Part of a small language model's weights: some layers without attention, a smear gate.
Each number is 200 + 40 x the weight over its row's rms, rounded and kept within 0 to 999. Layers, rows and columns count from 0. The size before them is the row's rms in percent of the matrix's.

# up: layer 6 MLP up, 1024x256, rms 0.0941, rows 499-512, columns 0-255
# down: layer 6 MLP down (transposed), 1024x256, rms 0.0811, rows 499-511, columns 0-255
up499,108,174,135,123,147,208,185,210,141,201,135,204,301,193,159,185,172,232,137,172,195,187,225,200,168,236,165,207,157,206,197,268,186,211,239,250,138,248,144,88,225,189,218,180,218,215,221,217,117,223,222,161,171,199,234,239,161,214,167,221,212,223,134,164,214,201,208,261,157,222,212,223,215,250,194,156,158,208,186,282,177,213,200,154,125,91,121,163,207,216,82,259,219,232,241,220,229,244,275,175,150,207,180,174,196,176,270,232,196,139,193,203,217,172,220,180,247,188,141,192,141,190,210,283,249,216,220,205,225,193,173,233,186,201,197,197,142,190,179,168,203,152,223,158,230,233,209,208,159,232,225,216,233,225,151,205,235,208,244,190,190,198,164,196,182,151,249,227,205,126,236,157,177,137,246,262,221,208,224,249,172,222,105,213,179,248,208,152,222,216,209,171,223,170,204,221,190,194,131,260,236,192,184,237,248,239,128,200,155,214,212,192,278,165,254,204,170,203,207,213,254,223,239,194,181,79,183,231,263,234,209,229,254,172,160,136,242,229,183,219,136,193,124,155,237,180,221,160,178,263,203,173,327,249,155,222,245
down499,104,70,112,192,184,175,104,171,207,149,230,269,183,238,275,235,218,244,242,183,144,189,234,185,250,257,255,167,179,204,119,182,152,211,218,175,164,205,279,125,146,147,200,206,163,271,226,230,189,199,182,215,213,231,302,149,204,218,150,214,210,205,231,147,137,210,199,238,190,202,157,221,208,210,196,165,167,233,297,172,165,204,134,244,222,240,138,195,224,203,194,210,151,236,181,164,213,223,229,234,192,174,226,171,160,187,144,174,197,210,168,220,278,133,187,222,208,243,188,158,199,129,106,244,208,230,193,193,160,248,197,208,211,222,178,204,151,168,152,246,193,214,139,254,208,240,123,182,214,179,184,162,184,208,227,216,114,212,308,175,188,224,294,233,150,207,229,204,210,214,165,195,235,229,185,196,185,189,217,221,185,199,184,182,174,303,195,177,161,201,236,233,197,220,90,171,249,153,198,224,191,243,234,201,220,203,158,252,136,218,181,127,181,183,195,256,191,199,196,262,176,217,215,211,203,207,190,286,133,214,257,176,194,136,214,180,252,166,184,267,185,229,187,214,256,248,186,234,249,243,290,231,269,193,137,179,236
up500,110,289,141,170,204,249,176,204,168,192,162,134,270,170,221,228,214,208,197,218,162,245,181,160,214,166,202,173,170,232,171,252,207,202,244,194,199,189,137,208,186,314,160,120,214,197,212,184,229,178,264,232,205,219,193,177,194,176,239,240,216,225,176,219,225,230,199,143,195,235,198,208,144,202,194,239,168,219,166,111,204,165,180,161,164,199,171,258,214,273,215,179,187,155,147,259,143,249,224,298,226,212,224,199,215,210,188,179,187,161,250,187,271,206,224,144,236,198,222,241,310,199,235,237,138,201,198,116,84,184,170,212,166,209,207,169,148,129,268,224,163,193,190,286,214,142,213,220,280,203,240,264,241,229,180,199,204,159,231,238,178,173,226,230,175,112,138,223,233,206,188,203,202,73,150,231,223,189,256,219,111,231,186,205,194,225,255,207,205,190,230,259,162,218,192,179,208,251,161,240,194,188,285,192,145,189,204,138,250,246,269,234,251,219,171,108,166,249,179,202,279,151,202,221,171,188,218,208,230,196,169,155,184,217,262,160,227,231,148,220,186,170,141,220,213,188,126,228,237,254,241,181,195,284,204,213,234
down500,110,221,236,154,242,179,149,196,202,222,216,208,140,255,190,161,219,218,158,251,217,186,268,160,209,227,217,170,169,157,254,177,162,264,179,126,178,240,200,245,145,210,231,184,176,200,201,173,193,177,188,219,181,225,200,239,228,199,207,177,189,153,140,192,236,198,162,237,225,199,206,212,174,172,213,162,217,196,252,166,151,274,233,172,260,296,215,115,233,134,206,168,189,276,220,175,149,137,220,221,188,131,259,213,226,223,171,232,236,207,162,228,197,217,223,163,213,181,294,205,166,166,235,207,224,136,280,259,187,172,223,147,246,158,228,117,254,256,218,251,264,254,175,252,150,308,178,260,113,246,209,227,216,128,235,182,172,192,154,164,165,198,314,201,177,245,170,195,226,199,155,216,155,233,197,240,218,175,219,194,168,234,168,184,228,134,171,168,235,197,172,212,185,216,275,145,225,179,230,196,129,199,203,114,206,120,252,166,242,201,235,187,138,155,171,271,162,176,204,234,218,201,165,252,180,298,237,211,233,225,208,231,178,181,213,156,180,191,234,196,188,176,180,209,167,221,139,203,257,148,160,257,245,124,270,98,159
up501,095,205,230,183,299,181,176,229,222,256,166,257,240,195,180,124,169,126,224,208,265,191,293,178,267,175,205,243,188,237,183,207,203,202,203,200,217,170,157,177,147,170,165,219,189,202,283,217,216,196,168,182,225,156,205,224,210,96,153,152,219,223,168,173,263,187,199,261,241,231,246,219,158,169,188,161,198,186,133,242,254,210,237,193,235,186,238,233,101,201,176,268,165,211,163,225,227,224,224,270,187,230,175,148,193,144,313,223,177,227,151,177,305,203,219,155,144,194,232,193,214,202,172,199,226,165,158,195,213,140,181,229,194,163,154,242,186,85,151,148,181,180,243,209,227,193,233,204,182,243,240,159,223,246,164,193,278,180,254,220,157,216,158,206,191,247,215,166,184,184,153,153,178,187,227,219,269,230,188,187,192,200,138,172,110,181,196,115,148,154,249,255,151,188,187,215,162,263,224,222,287,304,196,202,189,253,93,181,140,239,188,179,235,132,234,194,145,193,206,235,194,166,228,285,232,225,183,263,222,179,226,201,188,222,219,163,227,215,170,209,214,242,187,229,153,187,219,184,285,186,121,181,203,216,164,251,191
down501,097,199,221,256,207,187,214,259,143,207,214,228,148,233,196,236,228,191,190,242,259,200,224,252,187,215,240,191,171,121,201,132,260,211,200,194,168,138,163,205,187,134,227,213,155,181,203,184,140,187,219,233,187,159,239,213,203,203,211,119,255,229,134,126,192,230,124,185,225,198,130,161,210,281,227,180,196,175,217,247,278,166,193,222,200,139,233,187,145,163,182,190,239,175,268,160,196,160,143,113,257,268,158,198,208,179,156,172,168,177,241,232,205,230,199,184,223,230,204,191,139,225,156,153,253,233,201,199,222,143,231,110,116,225,173,176,203,188,232,183,263,200,220,237,209,245,248,167,126,187,207,187,200,161,195,249,176,187,221,183,105,199,242,187,239,234,220,204,187,157,165,271,170,217,149,207,222,222,204,239,204,220,279,272,215,206,170,179,200,213,210,218,155,276,181,247,164,163,196,272,223,306,200,223,244,173,225,137,177,153,155,163,191,134,230,190,219,209,223,216,236,190,180,187,205,170,254,331,219,172,347,206,185,175,222,182,289,222,159,295,235,208,131,238,219,186,195,207,163,147,238,174,159,165,192,200,139
up502,097,206,143,179,185,248,221,168,209,206,135,230,243,199,308,251,205,205,187,249,207,191,230,202,175,172,187,127,255,224,105,212,265,167,194,200,230,181,198,191,191,213,228,202,213,198,213,180,216,156,263,153,224,190,204,215,289,187,214,245,177,248,215,180,219,247,176,168,235,287,179,221,183,204,145,152,198,167,192,173,188,264,192,176,210,203,243,189,136,201,105,282,213,180,263,162,220,177,188,210,213,134,209,265,146,252,154,157,187,264,214,223,169,198,172,263,204,138,211,144,171,271,175,173,210,126,169,225,162,173,168,255,165,193,122,162,138,175,221,240,215,231,236,271,246,203,192,215,180,163,229,224,235,135,110,274,183,134,241,219,171,158,182,201,184,249,165,143,294,143,224,175,197,163,142,216,221,158,236,213,213,211,165,262,174,181,247,207,175,158,211,112,153,203,221,173,239,179,248,246,115,150,193,206,243,227,216,225,110,206,163,262,261,186,216,171,183,197,195,203,188,228,229,206,204,255,200,168,250,164,169,206,209,147,175,196,185,314,212,236,291,219,150,211,132,247,211,138,264,230,155,242,208,219,172,232,266
down502,098,145,167,273,174,186,192,201,206,213,218,220,186,207,226,237,209,269,174,185,242,274,246,228,220,159,248,209,167,227,145,160,232,146,182,239,227,209,117,241,267,198,237,182,130,183,207,220,226,229,153,178,227,239,248,215,174,222,142,196,245,169,262,180,208,193,165,175,148,135,181,144,218,146,166,169,224,161,175,150,271,194,242,245,175,189,253,170,245,208,122,271,266,164,194,219,143,152,139,204,215,212,114,259,199,249,206,113,241,187,175,188,166,275,240,196,254,206,233,246,223,144,223,205,187,206,187,204,145,182,164,255,192,229,198,126,218,227,174,145,137,237,189,223,254,250,197,229,226,153,148,139,211,169,195,248,211,137,234,187,232,136,227,157,67,161,211,168,240,265,218,211,211,70,172,261,237,239,234,214,156,214,145,248,251,216,207,212,159,215,171,189,207,209,186,172,225,220,208,199,215,153,186,192,261,243,186,208,284,201,170,194,270,203,259,139,181,233,259,243,203,188,190,125,149,190,281,175,195,168,210,196,218,153,205,123,173,168,175,146,200,222,224,146,178,190,161,248,224,241,214,266,197,137,200,236,247
up503,106,133,183,229,166,122,175,193,145,167,151,233,241,290,197,237,236,203,117,232,130,232,189,249,180,152,239,236,141,219,171,197,132,229,229,246,144,240,205,226,186,284,229,211,234,177,214,234,227,201,198,181,222,241,180,154,200,206,212,184,217,236,233,163,171,219,158,273,196,204,301,257,170,240,175,190,149,190,170,189,157,220,229,232,198,181,156,197,166,255,152,260,169,238,179,141,174,256,221,129,181,208,203,255,215,189,281,245,253,173,210,146,259,228,204,198,196,135,108,200,146,223,252,234,205,184,149,165,175,181,230,200,230,183,217,222,155,171,170,177,224,209,136,239,228,179,185,206,165,192,278,194,201,186,215,201,265,182,198,164,148,213,224,191,244,234,101,302,97,181,244,195,176,253,209,210,194,169,245,214,181,148,209,274,200,201,219,164,149,180,172,244,236,186,211,240,208,146,145,175,213,197,214,227,246,219,259,244,146,219,181,166,183,247,190,168,241,204,125,176,220,226,283,191,161,221,297,233,146,140,198,257,208,144,197,198,175,292,192,204,237,219,246,186,241,135,202,179,320,233,264,211,212,165,185,246,247
down503,104,176,146,239,178,230,148,152,212,138,148,194,218,228,222,213,169,216,222,190,237,195,241,267,168,149,198,296,268,215,205,256,167,155,202,236,201,209,242,287,185,248,159,222,164,234,202,261,245,161,210,243,158,137,143,213,209,198,229,209,185,159,139,107,175,138,208,210,201,159,185,214,251,256,226,243,277,198,159,220,252,174,164,180,223,120,259,234,287,189,157,266,242,203,234,265,206,201,242,188,189,239,159,102,202,295,230,174,275,163,117,226,213,209,221,177,175,220,219,168,185,135,144,211,254,137,180,197,197,229,168,191,214,204,166,144,142,184,172,216,168,195,183,226,203,217,210,170,168,158,156,207,117,237,269,153,183,168,185,138,200,201,162,212,140,196,226,196,196,232,324,263,155,140,213,180,162,193,192,186,200,200,250,210,192,239,244,209,185,210,193,193,143,115,202,134,259,225,202,201,186,188,226,176,208,242,173,170,194,212,229,180,134,215,253,146,218,239,199,213,239,219,203,232,136,273,198,152,143,218,109,146,214,239,197,178,191,263,229,207,185,266,189,264,221,167,212,137,274,257,221,217,233,180,223,140,188
up504,110,186,222,202,223,175,161,197,264,258,196,199,193,181,207,193,185,251,209,179,222,198,203,133,163,187,182,229,163,203,258,230,208,176,211,160,210,180,219,161,204,217,209,235,158,171,213,166,250,237,197,200,220,178,196,284,165,100,207,277,176,235,213,212,192,208,252,148,195,317,205,228,243,235,215,146,245,153,185,195,199,269,229,115,147,197,162,160,119,236,165,148,188,208,212,178,229,223,197,198,211,219,206,165,200,210,278,249,167,148,253,232,258,186,221,137,164,165,224,228,199,291,221,296,199,214,170,219,207,102,154,142,213,196,271,190,236,231,200,154,228,205,178,151,132,173,205,173,165,216,256,168,260,223,188,284,150,220,190,195,248,194,171,176,220,200,214,164,214,179,222,87,245,161,166,241,252,148,195,223,194,224,146,192,207,232,160,170,136,208,192,178,160,183,218,167,210,192,285,252,155,135,189,192,181,190,183,179,153,161,145,164,225,208,178,133,112,187,122,281,184,182,169,231,226,200,244,198,218,243,159,253,270,228,132,184,207,246,203,246,176,136,80,231,187,165,201,266,310,257,258,191,244,221,195,190,192
down504,108,144,104,223,228,179,273,138,183,236,265,243,177,199,150,152,194,272,258,205,289,228,246,147,248,209,207,183,219,219,241,258,222,145,186,268,193,177,198,217,265,115,166,179,181,226,240,187,184,191,151,227,149,203,140,182,174,224,195,226,221,219,127,247,197,156,211,209,227,250,214,197,207,182,221,142,264,175,254,242,157,188,256,177,218,173,240,206,89,257,124,177,234,180,197,192,220,164,204,203,178,226,164,219,183,265,212,188,263,200,224,246,159,185,164,206,196,246,267,242,196,196,217,315,202,236,171,154,189,188,257,191,219,229,211,289,189,240,244,222,191,258,188,136,173,234,224,277,238,185,149,155,190,238,218,241,155,290,224,163,183,287,228,144,205,219,209,211,167,172,222,226,262,194,115,186,175,134,205,222,165,226,237,96,219,217,212,161,145,174,156,191,196,239,223,156,218,210,174,150,137,222,174,175,99,170,197,209,159,110,248,166,184,165,189,168,162,171,229,236,171,256,159,156,212,212,162,214,161,107,188,190,157,195,234,177,197,197,229,205,220,142,154,183,188,226,215,170,208,241,282,199,166,209,245,148,212
up505,106,189,201,240,153,277,225,115,185,177,170,198,181,263,185,192,156,202,268,198,253,205,213,179,246,175,171,193,193,179,232,183,200,199,222,186,225,226,154,148,209,178,195,145,207,264,179,177,174,217,168,206,184,213,226,199,182,149,235,315,149,123,278,200,206,205,228,214,157,194,254,196,187,157,305,128,193,170,227,243,231,206,198,236,200,167,187,209,170,153,184,129,182,274,172,196,154,167,246,196,242,202,201,227,203,243,220,212,264,270,200,181,217,159,169,167,178,246,148,181,204,221,229,185,182,188,200,159,195,287,82,204,201,210,197,131,204,180,230,119,263,234,207,247,189,237,253,204,198,280,194,225,244,231,185,248,237,194,201,164,142,208,127,212,153,207,196,114,195,271,220,201,228,162,270,204,150,175,231,169,134,133,180,266,174,218,156,120,189,203,210,172,170,230,272,239,126,243,137,239,201,216,244,243,230,194,142,177,166,189,225,211,229,255,259,160,173,238,106,188,243,188,213,214,202,178,249,172,157,177,162,187,200,242,182,248,269,166,207,213,225,230,297,199,163,124,239,181,133,255,231,212,278,178,182,243,294
down505,107,110,177,128,236,277,240,211,172,166,124,136,194,207,172,192,164,177,161,249,183,171,303,220,192,183,248,191,199,187,214,159,209,150,237,239,171,207,240,174,246,179,210,208,149,159,180,221,167,177,140,176,186,214,281,197,189,194,209,191,142,246,208,203,163,119,191,186,204,251,220,213,234,236,191,233,174,233,235,160,171,183,130,251,281,285,225,246,242,158,199,248,171,234,259,246,238,153,261,193,264,281,179,164,240,228,250,195,195,152,160,156,209,180,145,238,226,222,189,149,144,260,176,246,115,216,232,208,253,111,203,194,190,167,132,159,202,154,205,191,242,250,174,183,212,169,216,153,211,151,215,172,130,172,216,144,248,201,220,230,217,216,155,121,201,188,195,250,164,175,220,206,257,193,261,146,204,257,213,264,190,197,268,164,71,200,149,208,230,217,179,190,158,232,264,234,230,166,208,170,223,157,130,180,200,234,195,174,166,201,198,246,229,324,190,192,230,231,171,188,204,261,258,237,198,146,102,213,275,221,119,180,175,138,179,191,227,203,226,207,265,201,189,227,208,235,150,192,230,216,215,238,183,217,178,199,217
up506,106,254,196,166,223,192,204,161,216,241,226,190,215,222,227,166,222,221,187,128,231,142,225,163,138,173,171,203,206,194,166,154,151,254,253,247,196,194,195,217,125,214,193,183,169,270,252,225,222,197,293,266,252,223,221,240,231,202,263,163,186,154,221,191,250,253,196,150,216,139,222,196,279,214,234,191,219,188,128,226,205,232,209,218,247,102,217,196,240,268,92,244,170,210,175,243,213,261,186,217,239,197,228,141,142,161,254,153,161,260,189,127,187,150,197,208,180,119,199,163,207,205,165,262,217,213,135,192,174,179,178,215,185,207,276,103,155,244,153,129,212,198,184,200,176,215,243,237,234,228,233,235,228,216,198,164,189,209,227,295,187,228,221,245,289,160,111,129,209,189,88,134,194,205,234,167,160,179,263,205,131,192,209,199,123,259,180,160,132,147,165,262,169,158,251,177,166,205,215,209,198,240,228,196,282,179,261,160,206,188,232,210,222,269,168,237,220,185,149,234,201,155,254,150,227,153,194,205,215,180,207,199,248,175,260,188,180,212,207,216,238,198,177,230,149,172,135,240,157,170,161,162,168,252,236,212,227
down506,104,176,209,195,171,189,195,170,201,274,102,172,188,113,249,199,184,177,235,109,187,190,173,187,267,151,211,213,168,173,228,264,181,107,258,208,195,212,159,155,240,222,203,173,139,196,154,243,204,210,189,154,232,209,176,168,132,163,208,203,238,158,261,220,119,190,171,239,164,195,250,265,209,224,184,163,203,206,223,206,256,222,236,209,246,179,208,156,232,290,250,218,150,163,111,210,218,149,114,204,179,232,144,212,265,188,211,181,116,205,165,255,193,219,226,202,172,197,162,260,244,179,189,147,148,210,200,268,219,191,193,274,184,130,213,250,228,197,177,188,227,231,205,292,216,195,209,279,216,170,216,187,164,215,177,103,269,166,144,199,201,207,234,169,169,234,243,188,149,165,219,192,206,221,234,182,207,202,248,242,260,126,221,167,250,177,188,208,220,203,140,211,228,258,128,279,291,178,162,244,184,238,233,189,256,223,151,209,124,242,233,284,237,230,115,246,206,256,182,184,246,153,252,158,191,205,163,205,174,169,198,161,247,224,143,190,277,179,170,231,192,254,179,169,197,229,175,206,196,176,188,103,257,221,191,197,243
up507,098,248,78,176,261,181,168,134,169,232,155,234,168,181,220,181,182,259,192,171,181,193,167,170,174,169,161,187,145,166,248,181,218,232,256,263,205,264,158,254,163,225,234,178,210,157,306,288,155,190,207,218,267,293,150,174,239,197,202,197,271,232,194,187,224,132,178,160,231,235,234,144,191,201,214,212,197,180,216,222,164,143,205,108,241,174,180,258,216,208,219,270,145,184,165,125,182,204,208,183,152,190,230,226,207,231,218,188,186,224,287,260,163,182,160,221,197,152,234,236,187,226,179,222,155,208,186,228,163,165,124,207,125,154,192,202,143,246,232,225,184,269,183,163,281,257,152,187,258,239,258,194,144,227,205,228,187,238,183,161,264,210,158,208,188,192,172,171,168,94,154,156,220,200,199,225,233,215,210,214,202,187,171,140,175,145,143,153,111,186,130,258,238,157,144,165,203,211,220,164,243,198,247,257,237,148,238,228,212,179,177,296,215,259,242,131,277,221,250,225,217,223,219,222,201,194,172,283,164,194,185,189,211,256,202,129,193,189,193,189,183,186,178,192,193,203,210,260,246,241,166,287,216,230,220,204,231
down507,099,177,152,202,201,171,258,231,196,158,247,137,181,219,212,236,182,236,196,159,240,172,190,178,235,210,220,182,253,273,276,164,249,241,196,159,145,188,204,167,196,178,120,225,193,170,181,166,190,271,202,216,268,222,184,171,141,162,178,184,195,170,245,140,92,191,187,230,189,180,209,232,167,233,184,176,186,187,193,162,137,269,180,193,241,197,155,170,161,209,221,260,149,138,215,236,145,182,214,180,95,157,219,213,214,255,175,242,192,225,187,231,239,159,213,142,110,213,221,314,247,172,169,240,173,168,230,227,241,126,151,165,277,189,212,195,194,227,218,224,182,179,206,182,197,188,191,164,258,248,285,283,198,250,221,237,136,138,226,212,153,263,189,200,223,132,229,192,181,187,156,168,233,167,180,190,262,289,183,253,185,216,175,146,256,176,188,186,92,241,256,315,177,224,171,154,152,178,271,148,169,227,163,256,208,221,201,200,142,150,145,217,203,202,195,138,200,217,157,282,217,258,177,173,230,230,172,206,175,158,243,245,198,258,206,170,260,204,154,204,273,180,212,167,262,220,216,213,243,203,252,220,178,230,163,260,220
up508,113,224,186,249,211,197,256,148,141,185,221,207,285,247,181,196,94,241,125,231,222,137,219,199,234,162,135,205,172,244,228,160,200,202,209,262,143,195,226,221,169,204,186,229,224,276,263,188,221,105,184,181,168,164,192,170,246,145,211,236,226,144,229,180,216,258,200,228,200,178,219,234,165,181,271,229,254,125,178,125,197,236,230,219,249,208,187,283,173,227,216,185,155,174,207,169,206,276,168,120,240,235,196,193,190,183,151,190,220,268,147,240,331,196,222,228,253,208,157,249,196,187,214,177,175,202,176,237,160,153,194,177,186,252,229,136,191,119,181,162,230,220,213,216,186,212,158,253,217,248,230,232,162,224,208,232,120,200,264,79,180,197,185,209,170,166,159,202,172,241,193,224,246,172,186,165,174,157,150,206,157,190,241,225,232,211,146,235,241,139,165,188,151,207,189,266,198,169,207,188,140,252,198,194,204,192,240,173,144,108,200,178,203,139,246,166,160,130,146,282,199,270,176,228,194,147,234,223,250,222,199,208,150,269,247,195,210,198,218,244,264,174,181,223,248,187,197,228,185,259,190,153,218,320,211,208,202
down508,108,208,215,206,227,243,242,196,160,189,181,141,112,194,210,226,229,235,255,203,254,162,181,174,212,227,225,208,163,232,181,240,238,166,168,173,154,217,189,208,203,184,179,224,234,215,238,239,139,217,212,182,251,229,237,213,237,231,191,242,160,196,252,166,111,184,111,211,252,197,207,229,185,159,176,176,156,199,224,157,231,225,201,191,147,193,221,133,166,188,241,206,151,216,212,212,255,209,292,269,159,170,201,168,261,213,232,205,161,177,207,210,122,196,180,201,182,215,140,221,144,187,296,254,174,248,201,147,154,133,196,195,120,220,159,238,240,241,200,216,194,230,166,163,199,242,241,194,134,171,233,187,238,217,220,205,197,226,163,219,253,164,187,180,256,195,216,172,256,88,179,132,216,174,217,211,181,233,228,153,236,148,205,192,127,213,259,231,187,121,158,127,315,211,160,159,205,209,176,237,150,197,138,250,147,131,188,185,229,287,233,222,235,240,191,304,250,165,235,117,202,291,203,143,195,184,145,235,208,193,295,166,140,274,236,257,193,155,224,186,255,169,242,195,225,201,118,176,231,183,152,263,143,228,208,231,208
up509,104,190,180,201,211,179,223,161,167,215,281,200,231,115,278,170,165,229,266,215,194,196,197,102,207,197,190,199,174,205,172,177,148,192,264,239,208,198,267,193,188,187,245,171,215,175,117,231,226,244,353,236,214,191,218,242,161,234,199,268,232,179,202,197,192,224,217,215,202,226,202,128,185,190,246,226,230,180,116,193,158,160,245,180,188,151,210,261,112,247,141,245,168,192,171,200,200,289,170,217,194,163,260,206,207,179,204,207,186,234,212,176,221,213,237,220,177,217,119,255,231,174,159,227,163,148,189,154,266,175,167,177,128,165,190,226,213,206,200,169,205,181,256,204,257,181,170,266,241,190,203,194,230,102,159,161,169,238,184,233,260,312,181,226,165,186,197,153,209,167,195,152,171,228,193,243,171,242,141,206,155,245,152,209,187,278,173,211,179,259,208,214,152,260,145,140,168,94,259,213,165,175,208,182,190,206,172,143,222,171,237,249,217,201,146,226,170,202,262,163,142,150,235,292,243,156,182,232,106,239,166,181,204,260,233,186,207,190,231,251,199,214,236,192,227,209,164,168,167,254,155,186,158,206,198,193,305
down509,101,258,164,215,174,263,224,239,125,232,163,229,199,242,219,212,223,250,229,192,267,183,205,221,206,183,202,222,205,146,221,231,246,194,226,261,257,176,152,119,169,177,231,193,247,178,203,210,201,174,241,199,244,210,169,146,178,251,230,208,198,153,151,215,198,123,207,191,123,241,203,146,101,207,218,205,255,230,195,151,176,138,232,242,108,233,251,196,200,200,237,186,205,212,218,247,237,221,218,292,222,245,228,235,160,186,142,114,221,269,227,251,221,239,269,139,121,238,144,126,296,184,252,256,107,208,167,228,209,190,208,148,205,183,121,136,228,155,217,193,149,239,143,186,129,140,159,191,171,190,176,176,168,203,224,157,166,202,186,247,268,213,283,216,115,234,208,252,186,191,170,192,213,219,202,131,211,192,193,154,167,211,196,190,275,176,190,230,141,204,213,229,179,191,223,256,165,190,174,180,178,269,200,173,150,226,185,246,242,196,249,189,217,125,187,181,239,206,271,225,178,115,221,207,238,116,233,246,108,157,221,224,229,236,183,177,256,178,249,188,203,162,202,173,162,208,196,155,258,203,176,226,127,223,201,251,238
up510,091,170,127,259,206,192,247,226,168,173,218,214,231,180,245,132,250,264,139,221,176,160,203,160,248,238,210,172,190,209,157,215,207,203,223,216,240,160,178,233,186,156,191,153,215,201,252,215,147,194,157,227,206,246,200,189,216,228,168,176,202,181,199,151,269,219,245,117,220,231,266,245,200,166,140,234,192,228,289,181,208,198,205,301,309,172,203,200,204,248,84,186,220,188,202,247,254,220,278,245,214,183,264,193,241,214,189,266,177,188,65,239,156,183,182,153,216,191,241,199,136,160,227,137,193,168,167,175,175,210,179,191,206,255,170,196,231,189,136,88,220,235,200,199,238,161,228,164,228,203,255,253,243,145,227,154,254,187,298,173,144,203,240,244,180,200,220,179,121,165,149,164,234,228,203,189,222,190,206,201,233,199,164,189,179,189,121,224,184,212,199,179,198,191,226,233,281,251,235,214,253,161,229,127,195,203,237,239,227,258,212,222,236,162,195,183,108,65,188,203,216,220,270,174,196,245,207,109,179,214,186,178,241,194,194,220,208,194,226,205,163,194,192,281,128,253,192,191,204,180,131,243,196,231,172,201,233
down510,092,136,216,185,171,224,194,197,224,249,185,200,109,188,181,198,192,218,231,190,215,191,179,149,251,203,197,176,238,167,208,134,201,163,170,154,222,161,113,207,293,203,226,244,154,223,200,248,160,212,170,216,245,222,181,218,187,189,155,264,200,200,160,154,185,158,163,271,159,164,174,227,105,215,191,197,296,193,146,211,226,167,181,226,194,141,208,168,215,211,179,275,239,219,211,139,139,168,268,193,226,243,199,332,184,242,199,205,212,188,212,246,190,196,194,252,185,221,223,230,189,96,236,208,192,274,212,191,191,150,220,170,189,208,198,202,215,187,167,154,163,149,260,176,174,226,172,177,199,173,233,208,204,155,221,233,218,120,205,173,199,168,219,240,255,271,230,227,135,169,181,188,203,126,159,186,152,217,258,220,269,187,336,148,173,231,284,211,163,189,254,78,170,220,203,270,257,128,213,243,245,208,155,242,174,211,177,244,225,96,199,248,203,306,180,203,231,231,247,179,137,152,245,196,209,175,244,169,204,233,224,199,242,164,231,153,263,172,182,190,186,213,262,171,234,179,163,254,204,165,186,222,143,169,163,168,242
up511,090,174,157,171,223,231,268,206,103,274,207,165,207,254,177,171,175,180,156,207,276,227,252,114,186,282,216,160,160,207,270,154,213,248,150,179,215,214,273,181,188,227,236,228,210,194,213,210,123,202,170,127,221,161,211,226,199,198,233,197,220,194,180,258,174,260,204,178,163,216,189,222,224,178,238,137,167,188,208,218,180,179,206,137,195,226,212,182,176,192,188,177,191,178,114,247,176,150,235,220,307,188,210,186,224,134,197,181,187,220,227,153,118,286,182,138,275,183,227,278,240,188,204,192,189,237,238,193,176,79,156,164,253,193,240,191,225,182,197,138,191,231,240,191,241,174,130,269,155,296,170,244,170,172,90,247,246,208,206,150,181,220,175,152,130,267,112,176,202,171,164,239,176,241,211,164,193,151,215,199,178,228,192,175,220,210,220,203,118,152,241,193,219,184,282,217,274,204,271,214,190,243,235,241,197,276,235,176,186,192,151,195,143,206,215,177,164,170,215,221,151,268,271,148,153,245,193,195,239,181,219,228,184,153,206,258,239,217,224,267,201,283,209,194,217,230,248,215,223,203,177,244,229,233,186,194,185
down511,090,203,183,182,238,172,199,207,289,225,209,159,199,187,237,251,135,221,208,143,233,234,206,157,132,259,189,234,248,180,211,116,231,259,184,203,160,205,200,253,167,224,194,203,177,188,223,121,162,182,156,217,174,227,219,266,236,159,154,219,237,185,166,241,178,213,160,153,224,110,238,122,153,210,190,266,170,200,212,221,210,253,219,217,141,195,256,186,208,273,185,263,164,167,157,251,238,218,211,174,222,211,195,233,280,244,162,117,300,188,174,165,212,312,183,167,231,162,166,228,184,130,166,179,227,223,128,170,187,242,177,209,235,153,280,219,165,238,238,83,157,198,231,177,184,234,180,198,203,138,202,241,162,250,111,176,152,158,214,203,237,194,187,135,216,302,205,178,221,208,208,204,166,225,190,215,229,146,167,229,188,214,178,220,230,150,168,213,149,258,206,205,221,208,146,178,177,255,198,187,227,152,223,168,221,188,204,214,232,208,205,133,286,271,242,127,236,176,235,201,176,217,173,181,205,176,275,169,227,112,174,198,188,233,230,213,160,197,264,173,256,182,199,124,163,204,196,213,264,295,240,240,205,193,153,161,289
up512,102,273,217,180,118,170,226,207,220,175,243,208,199,120,181,184,207,210,218,130,159,240,199,243,223,145,168,209,219,191,246,197,208,156,203,154,231,225,123,187,187,199,181,179,195,239,265,190,177,263,248,239,238,310,188,245,179,171,218,181,178,251,163,279,172,193,165,274,168,281,253,224,242,213,225,223,207,194,196,246,171,264,220,158,205,188,227,235,204,206,191,155,245,183,231,250,201,203,209,236,176,211,136,165,225,223,145,248,123,240,213,197,241,214,222,203,206,124,140,233,154,281,236,174,168,134,126,135,145,195,174,268,142,225,263,160,202,202,204,135,241,192,178,192,177,311,204,220,312,190,224,270,186,141,181,262,161,236,219,205,210,180,142,170,234,206,228,239,214,163,227,198,183,182,257,197,179,105,194,197,147,211,272,157,165,239,235,223,157,149,152,147,254,200,211,176,257,229,239,236,209,172,208,225,218,220,225,197,223,159,107,231,208,262,215,222,205,107,178,184,204,172,147,220,170,260,149,205,208,157,135,149,187,157,201,148,237,149,162,208,192,183,166,191,198,170,218,169,164,250,274,163,250,272,172,225,259